Each number is 128 + 24 x the weight over its row's rms, rounded and kept within 0 to 255. Layers, rows and columns count from 0. Numbers have three digits each. The size before them is the row's rms in percent of the matrix's.

# layer 10 MLP up, 1536x384, rms 0.0342, rows 1118-1167, columns 64-127
098:092096116124146128147140128135116135092180123120143107116140120132139103141150133145121156138151143131123158126152124151131113150164135142083183153126135156133132125144102176117129174124115117
112:115097114115157109094142130101099169093102098109188111127112116124090143151153158145089176088082149143108101136189201179146100068142131123141157104151113117126082072127124102142138177120122107
089:136094129077076129162148100167110110110137136096138122132136098101129086104088133111137117120135112148123142113121121099142154112145127087138144137130132124063102133118115161109118170108133139
101:151133127126164091142104110140134083122123132116138136164096091101120127130155144099149148101140148115093145121141148159161110156121091137116083105124106122128095139137165144127100160105147125
105:149130180090101133150119126136102141119117128120133112171059121120115094117128112164150135145159183140130130104121144131158141159129107125110128148108108104109147130150139132112138128157099145
106:080150173107125129145115125148127153147130097166120138125126143133176135136167112156131138101110097151139096141093108109124137115133135129139126134124078163099144141132138150154133071121121121
105:129116142107127089132136122178059157177103095134128179101160117140099131131108144108134135107140129108115120121098111156158172115178110076123164079108133131127154148164147149155114160148115101
100:130088138141129099119136123159058112112104110145168109123131103150125077142124132152129161140116108104122125157150147136151178084082107151148192122134119142173135108145125120080161109113101138
097:106119154117126136111102137148149140132086123107150130084156156150130151124087133154133117119120091134081146096087137138110158141106145102087190110160132086165136126160158174114175128120082145
102:118079106110134084113128108108138081154066119124125094135118149157129142107139123122095189096177139144125150114155130113169162163145131139139130123138081104143117121127127111138148105114131112
098:140111129117101093174139132162106135120150140129144118114111111154144120143103119099120132152135113150120140143109121178114154098160120120135103140144130121171139130110121131135133120146155138
097:077149101099152105130145162136119139114196192123098130124131090135136146114135162137107119107133095143120122107084175141130156134120140108104111155141140138159129127119110159078124107147102107
097:159112201136117144141138085136110133086123113126147121145131110156148158191070119130117149108134101109119100134164124135182112083143121160095136157132119137128160132121153104116141113122145111
095:117156148089162122134162118156140135099154160156125159087118153115109162148114159153143141145138116149104126127084167119095160112129105144134130131175133139111105132169137177098161132133123122
100:169114139115172131170172074165140119129154116131143115120105149094147143077135126105140107107132118141117110151115141127143112135106110114118114157153094097115079109134147179127144105135125168
102:090088127122135116159169130140144117131125091141136165149100131153097141113135156172137136108150102164129117084168121067137160099128111111064116142106153100081115094136164100101163084150116119
093:132104106102166115142177101185101104147120107107095101109149105116116116102133167176104130128101103127095146145165152120144171095136131126097111097137133125127098127129124156136182142133131091
100:178120144147154092166148155129116160091149121110144099140157100101106147117150140161127134132127168153151109111141114134107168132160144109122090115117098133142168135104136153080148111137118104
098:085147113118118140115090095127089130071143125152101153126145112103130155124122093118096132124144093139135149127108131114133114139149096104132095138125082121078117169136118154145148117133120122
100:137118116073139102149147134146132128140100080151147165104133119097169126127127140104092106098132130124131145142130174143170101121104141179114103091128158132165149122105141136113133142105146137
095:126112090125109128130144122096162136160135141127134138095131149121146113128185114127091129165107140146175121150174111140150125143162128130126130111132150135145143083117114189155092151119131117
090:123123134142115103145108152191143110143099115133151106109079154094127130145157139136096144125120172140124087121136120145124149124131129128133105145115124131122133150112162197132129113080120134
098:084113155084115110073154139180101134133100100137106137103128124099132169160105125166112151126144082159114128123093143126102129132118134064095134138133130112110108126126140095133119093113143104
100:105117151105140124155136106136118107113103126120101086098133134129124141140134150088138170120133152142083116064135164126124134097101137128123111129166110122094106104136134104120160099134108124
098:134140177112098097116158149130061120077096114139133124107115119077086147144155137094103139151141149109143120148128156161143112112151103149067119122120122141159152105133156115125133125045096103
104:150098129141136091125171114146116154101151141109160130142164102149118168130140147107102114142075121147146099124123147117140138141093158144172141117090120159104134089175131100092129116151128136
094:162143159133168116091106151113104146117126109198123139146131085096135097117093140115115128103171142114101046108145125190133158101124131096162130135156104112071094131124132068105119134095130135
107:113123118091147161093156114130154110105152118120105086159128124104116161082189078103097156105158122122112098122106145109171106149134095146147107176134137142140112145093159107159127110129129147
101:153103137140131091145163134135143111116129131097127119118140122177158128105150152122172176073142107135077078115114150103145123138097112162083075110156118136143120129147155098115135131103113075
103:130149110131145164119154136131097090083136152149085117115122111098118088122119143126150123140160148142110091135117172163125139114156158110135132083102143111121159104096130098134125134135105148
107:118113119102085144103142139139159115107124121135134140086180100125172119097114145149138113124159175130095110100106145113138119115141130130102121144152158126134115149196077137116089160152125119
098:110136123130105128169114138151107122101149142139132147124136155096124100140100159128105127142118132146151122127135164133126093126153130072153143138122168115127132086125176131135093080090095100
111:139157147133151149126133166136136119108161197135125131105167121135141121123127134116105137086111093185120085108140119121108128095149138118112075146160111170183123135145145152125173123121095132
097:064103141125132147141128113092144130134099114095162128130115094143129118136124157138149153156093122170119111130169191151134104102124128143119128069112152145147135122139147107121141104096108152
100:107106109083140108111149113159080129114124144118151132140122134168094151135162168159094119110141124130104131134120146131163188125154088134105173125143105088167138107156090108111144164081109105
102:119135128126103128094115120130153165136113202154141142151110173111121192105161139122142145103116112138137113096196125144117134110122134126154142155158107123103074105131148118133113137137094147
109:166108110110164117140117150153134091125162150090167090091136131143123137085149158096090130151107083123116073119112161158127147077110121141156142135170155154145109091139156160155104142082124108
098:154112079153145089152134128116159126129137106119144159132123138133128125105186096170094122106117137116131130162155115148169193144116143110121118097109130148143150117142104092118148151090093147
104:129133155154142124092164130120165117123121114165154118133082120152121127162176160137083108093132143132140089083128122148107129119074159087113135150135144094154128095130119155158133146103153132
100:171122118148173133153146136123116113099098131157156106116164091119148154165137143111130116102131123151132069138113132136138130124186149130103155145151144128118114132131101144130087121088127112
102:091075110096184118142145132176107117109141125127177101166129130125146077127142115131121113131162107130122164164149166133128157138109110159092144191147095185157095112146158120131109158160139100
097:085139152107153127098115122105139113100155166100131128103150149135159139151143135162131136099117101109119161094112130123140145146125108109133124125092111124110138137110132147117121159114092109
096:105116204097132143131138114108136125115153134145127121057121100105126138107146134142118117107124131127119101110134153096135159158113115085094162136133123128112106108101160093154124155164137143
101:139123163102127142124075133142148112117100143130127132126153112147109105105117108142123143115121108129113090100131129119182113090165129127124151132110144132099146129121121117128153151054105096
104:126107188135125107156200113110124129149145149132115129075143137163144122156165128150112102115138159134114129137099160165113105150147110104148125117103152085121124126147116148147131094133104088
105:159146115157125103108148123103128115128119151105153128136143113125128148138180109126135118097174116151130135163153081122142153130157096107096137121140124158137141126119133091131139099109106106
099:112146165106068076121118096181116112147142127093106157083148145151107129077102130110166121115116149150147096098093109113102118117141133129148151156169112126110108081137118136138126115143128125
097:096113170116149154121120141138172160115145143164151114160106109165173132133160134092132141148146112132104114136134141134114170089104141124133089136152117121160126088124126147137167120100094072
095:109121099132134100085128107126107138142082141102131162128079108128122156139172156180091136121119147147116117138124154138152148111149165126105165141159154150155127125092169160118125090119117093
101:157154139111114117137134132120095122095132118152110135123097100135149135120102127132119132138113160151110147155159111147166143184106137158111124103131157176136157120142158078156090171141141125
# layer 10 MLP down (transposed), 1536x384, rms 0.0334, rows 1118-1167, columns 64-127
095:145143124134119147160102108158126080141153124172129151137095119156133105128095111112120105131125143148143128095058049130141143157095137158131133074114164130073139178135152116100130148113156144
106:156128116176116114086162129110118159145139127153090140123131086064106117135074115138151100127172143159114102132167084118103155105133125139129129120138142146102126152153135126118077134168109131
094:096190123158150129117103178153127136113157148116135140117176144117116166080086135120138106168114105172123146116126138103102138089154122169117156125134158124148150163122115112154105097097161099
110:141130136164121155128105090144127157164143109198163103106173118136091067096124134123089120160083149112117122101099142171175085129131110117104137126084079148127153115105139132134116122108113109
104:130131076100113144106143136114132114184088125135149114163120136119122168189138128085164133123141141090141119109126138170166111160150121158142130125137147160105085137115128125115127082145115112
108:136190132138101163138127106125130119147152119121123104092148138139113146107130137105116102089120102126162139113172120157098151144111134099089099082160176141134170124090135137111147141102147105
107:110145125100117108118125132159118126153139107125106123103140101179120123072141124153118126121135119153193127143137075158106179103097121153100128123131145161139147143128134129134151137138166120
095:107149093132108184143090156144159114157134121125153137146101117149157177149080138087154137133148153136130153108094117121102137119122146118159093083131125112120122131133145114140133129126060110
096:119104153138148130125122137118101101102159121114109131133123121091120124072119067139126148110142122114161152186115194119124113153123149104113130139150110153179079155128166149124089146126149124
093:132116123132153140154134137078126171101136110133157143142151154088112131138109126079128140155124135123091102142159113085087118159100089134170139135103121110103117136106118158161104108153124103
088:119156064133140122097155112166179135127121132081117090122146118109108144110145153134138116107097085147141124139116123126100086136115125165130113094133123127151102152117141080124139127100119111
107:097121128182092141078127112157124123166168149139098144130126153114133122119132098090092106158114100107139143120134125129119123162132117146110115125106146104093129149109109089129136097127125125
103:095163131123106112098126144119124064150106133127189133103126133145171123140166113133139157130109178148159165121071141125164136134098124157137130137101091179117134143113108140147139140124121114
100:097152126138125151154119146123120108168111109091179154161173144149125127108152159054107128140176134145081149084152102147096151128151165108122113109128131120168103134103125134129149120093126138
100:128095121109130123101095109076099108145190130146150140166120111131123121148143126152143098122165084117134108126163086124112114121130122132121123106140125103105185108090129138130093126130157150
103:071125106090144136148120136124101148168107146168145099125158126110140152138174138117134085106124124105113155120098124109107119140124142121119085109194145129171102138119132088113123114141144157
102:117111156167120116108138108124103130182149103119084135105133191108088148146108086155121107139077103164170138175098109110133138113113110089128109137144131121163156150142134158101122097165135128
097:077070114129140120120117105121123117143133138125142134120149135130123125083105121123145127132142094113155149132116111108111132102100167104125118133094132097100095153144146136142102120140131155
103:132142154147096106101081115113140144119151087142137149162093111169169091149154136140165164135121136133131103142143130147131132120088143129102158118136142165133163169149112154151127134128145116
108:130108164133133085095112111136153160159138143134135134128160173141106160102082086103140147129134183154066138134136126134127116143089093078133186102108114117117134159146127142127139125139170124
094:113135145145123148114107121105121121173123134117087118158136133106124145130118082129120108077149178136124112141135100115154124140101152134133129162122136116128113105152165118135120100154142154
089:124121122150162135142078074079127124126194100120132120153124138113111102121134115136137131123140147109101124129105139145135171123140137100154155136144108146145123133138126111109148111149118101
092:148145133123084175182150119118177098118122099104099114124106170125118116138130118049140117111116129107136103102114096123162114088160139168121075127109096123099137106143154165155121136139108125
088:146116116148139131147146116101124141116127124156108088158108087112140128128118148125113146108180136101116144079137160151119154098151128090155149125091148122138144142139127097119096172130148125
100:123171121132140098133119170155133094134154121113123165151096112065108122132134113099136124102134167157147163083081117130131142158121107148124106160166104135117107157189120126148113101148119152
099:110134106116171090130173169139143167142113130114137128121136150133071121169120166182133112158124188089115134139101131102117078134129111188124117164155160106141145109184102140079138098119134118
094:105127149123126113167164144121115125099131093159125089129103120115091117120146127140145106143121107152159118144093134115141165134175138129078105096110139151153158125106193119118131164176151110
101:135156132128127153163112132113140135093126123106103073131150079168131101077156149141140122157120111143104103138128141096082138122108126159116140094130128141114143123067162102077122139175145118
084:106143120144126139092168131103131080131136116118105116131132107146115129110138118129184196138129148160117116141144130154132112076133115134105169131119113097115130172110104127159166139121156115
102:147100138153106161136154128118126115117121118133135101101143074153164158130164120100113111151117118134118150136129117103152178173141098149124150138115112126112180084111165123107096176146131114
106:160114161135134152159100097151101088165167128114113114115139144132108122128110120134105128106103123133145119100099065155078085113083129146104152109082102141116110111133127148149129120140158160
111:135081137130151161112132133098154135107170134072142117125122148153085197101135155147096130079124124109121154107146151101135150074090127101078132097107141129112100078107116110096140138154085068
091:097111123107125134128143124114128123116102120149120127167136143105109148119128107112151130110136146110099174097072165101116156120130119142139152110100102082072138141136148143108114136129176117
093:155154095130162140071147143132103148150119131109165157177177102134099161099132125167106119157145083154146136158141116074127153117166108150155122137110172101110098124122144157119143141151112094
103:082123138158185114108097148111165151118109132108140117163137129129085109112140130149148115162159116124136105094122085127149143154110111096121093115148135153128094132088119126124085113142132164
096:126113163109138120097154110117098138097152144142097148102102110111125093117123134123115157120129136114141139140132121123144125085075154138160146105157127084124157104135136104142146174079123129
110:114143145141150117073113119115162172152141183189104138116146151125130144155135129112123142154110159100093152143120129143139132133137119138106112174132110135143118126143160132105138143111127150
098:158139113123119130106128126119125134194159142115084113160144060146123130120097144129119107134129142120133144104097102123157127118077149128149082153144130073132177105144151135115161128126091157
106:082146132128103153147107091094120125093106146084113143130147139135124101125124111171116116148155129107158101196098156084141156113129122100164118127097115137107100123091152095108144099172088127
105:114148126103095153124114166137154159144138108125133124075110150117122134121119110157135082107151121156110143134108160132136122128154104148105148090144128118119118100110128112128138081117142125
100:133162105141133111145123134127126154104118165084073112088094116126103175137124136081126121111150117117155095168104115135144168133080174091128114121117132161095137120142158135121124062152149161
096:100125140141090158117109100132130102114103170129125133161145113163101164157086079105086140085156122117111124096168154150151123120115101139143134145152149110073109137118115147101154174101115073
100:159173127121120122136095163067126101117144126112111098143138139114110127138104173126131122133138171151096144072125145124125120138106091112133141144127132144143153100123116147149139101130161110
089:109081117143178093137130111143161118135072144085112106122119106067087126108117129144114145108120093147114094140110130128093126156100145136165121128115169130164130118127143160124090165166175141
096:114116149078115171120124105097114121119106105142129117143081123170118113118121102141117121150090113134141149146121108106138109128113138163127130104111135101120131167122172148157124138163139135
104:162164098119125128136151159142190154121101141090149118132116103100162140135104127122106123143095105097123109131178126153139123098088175129114122107103128167114134086179150121103107113103113110
108:129129141081084140156097132158117155128117130164115145111142117150146145196121119126135175136126126145120096149144122134143139118097117139145087121149091106132136098109144113125116134144117154
095:126146116053123120134157116133102124179138128114165127168083159120143107107135120132130110080100152121110124109118126082123107132147143143128084132110145105144105115101134092108143164081128172
098:154074148129093145091134149149102154111111090159114153156137136073119098140124138117122123124166091129143084147138171128145134083129107150147073136095126108123149157162124093128140133151122119
098:091163121126104119131167101144125092125173090083112104118083148125089129162095135131145116126123102122090112129130136101121151139130116139110111130155125120150144128137159107143104148129107147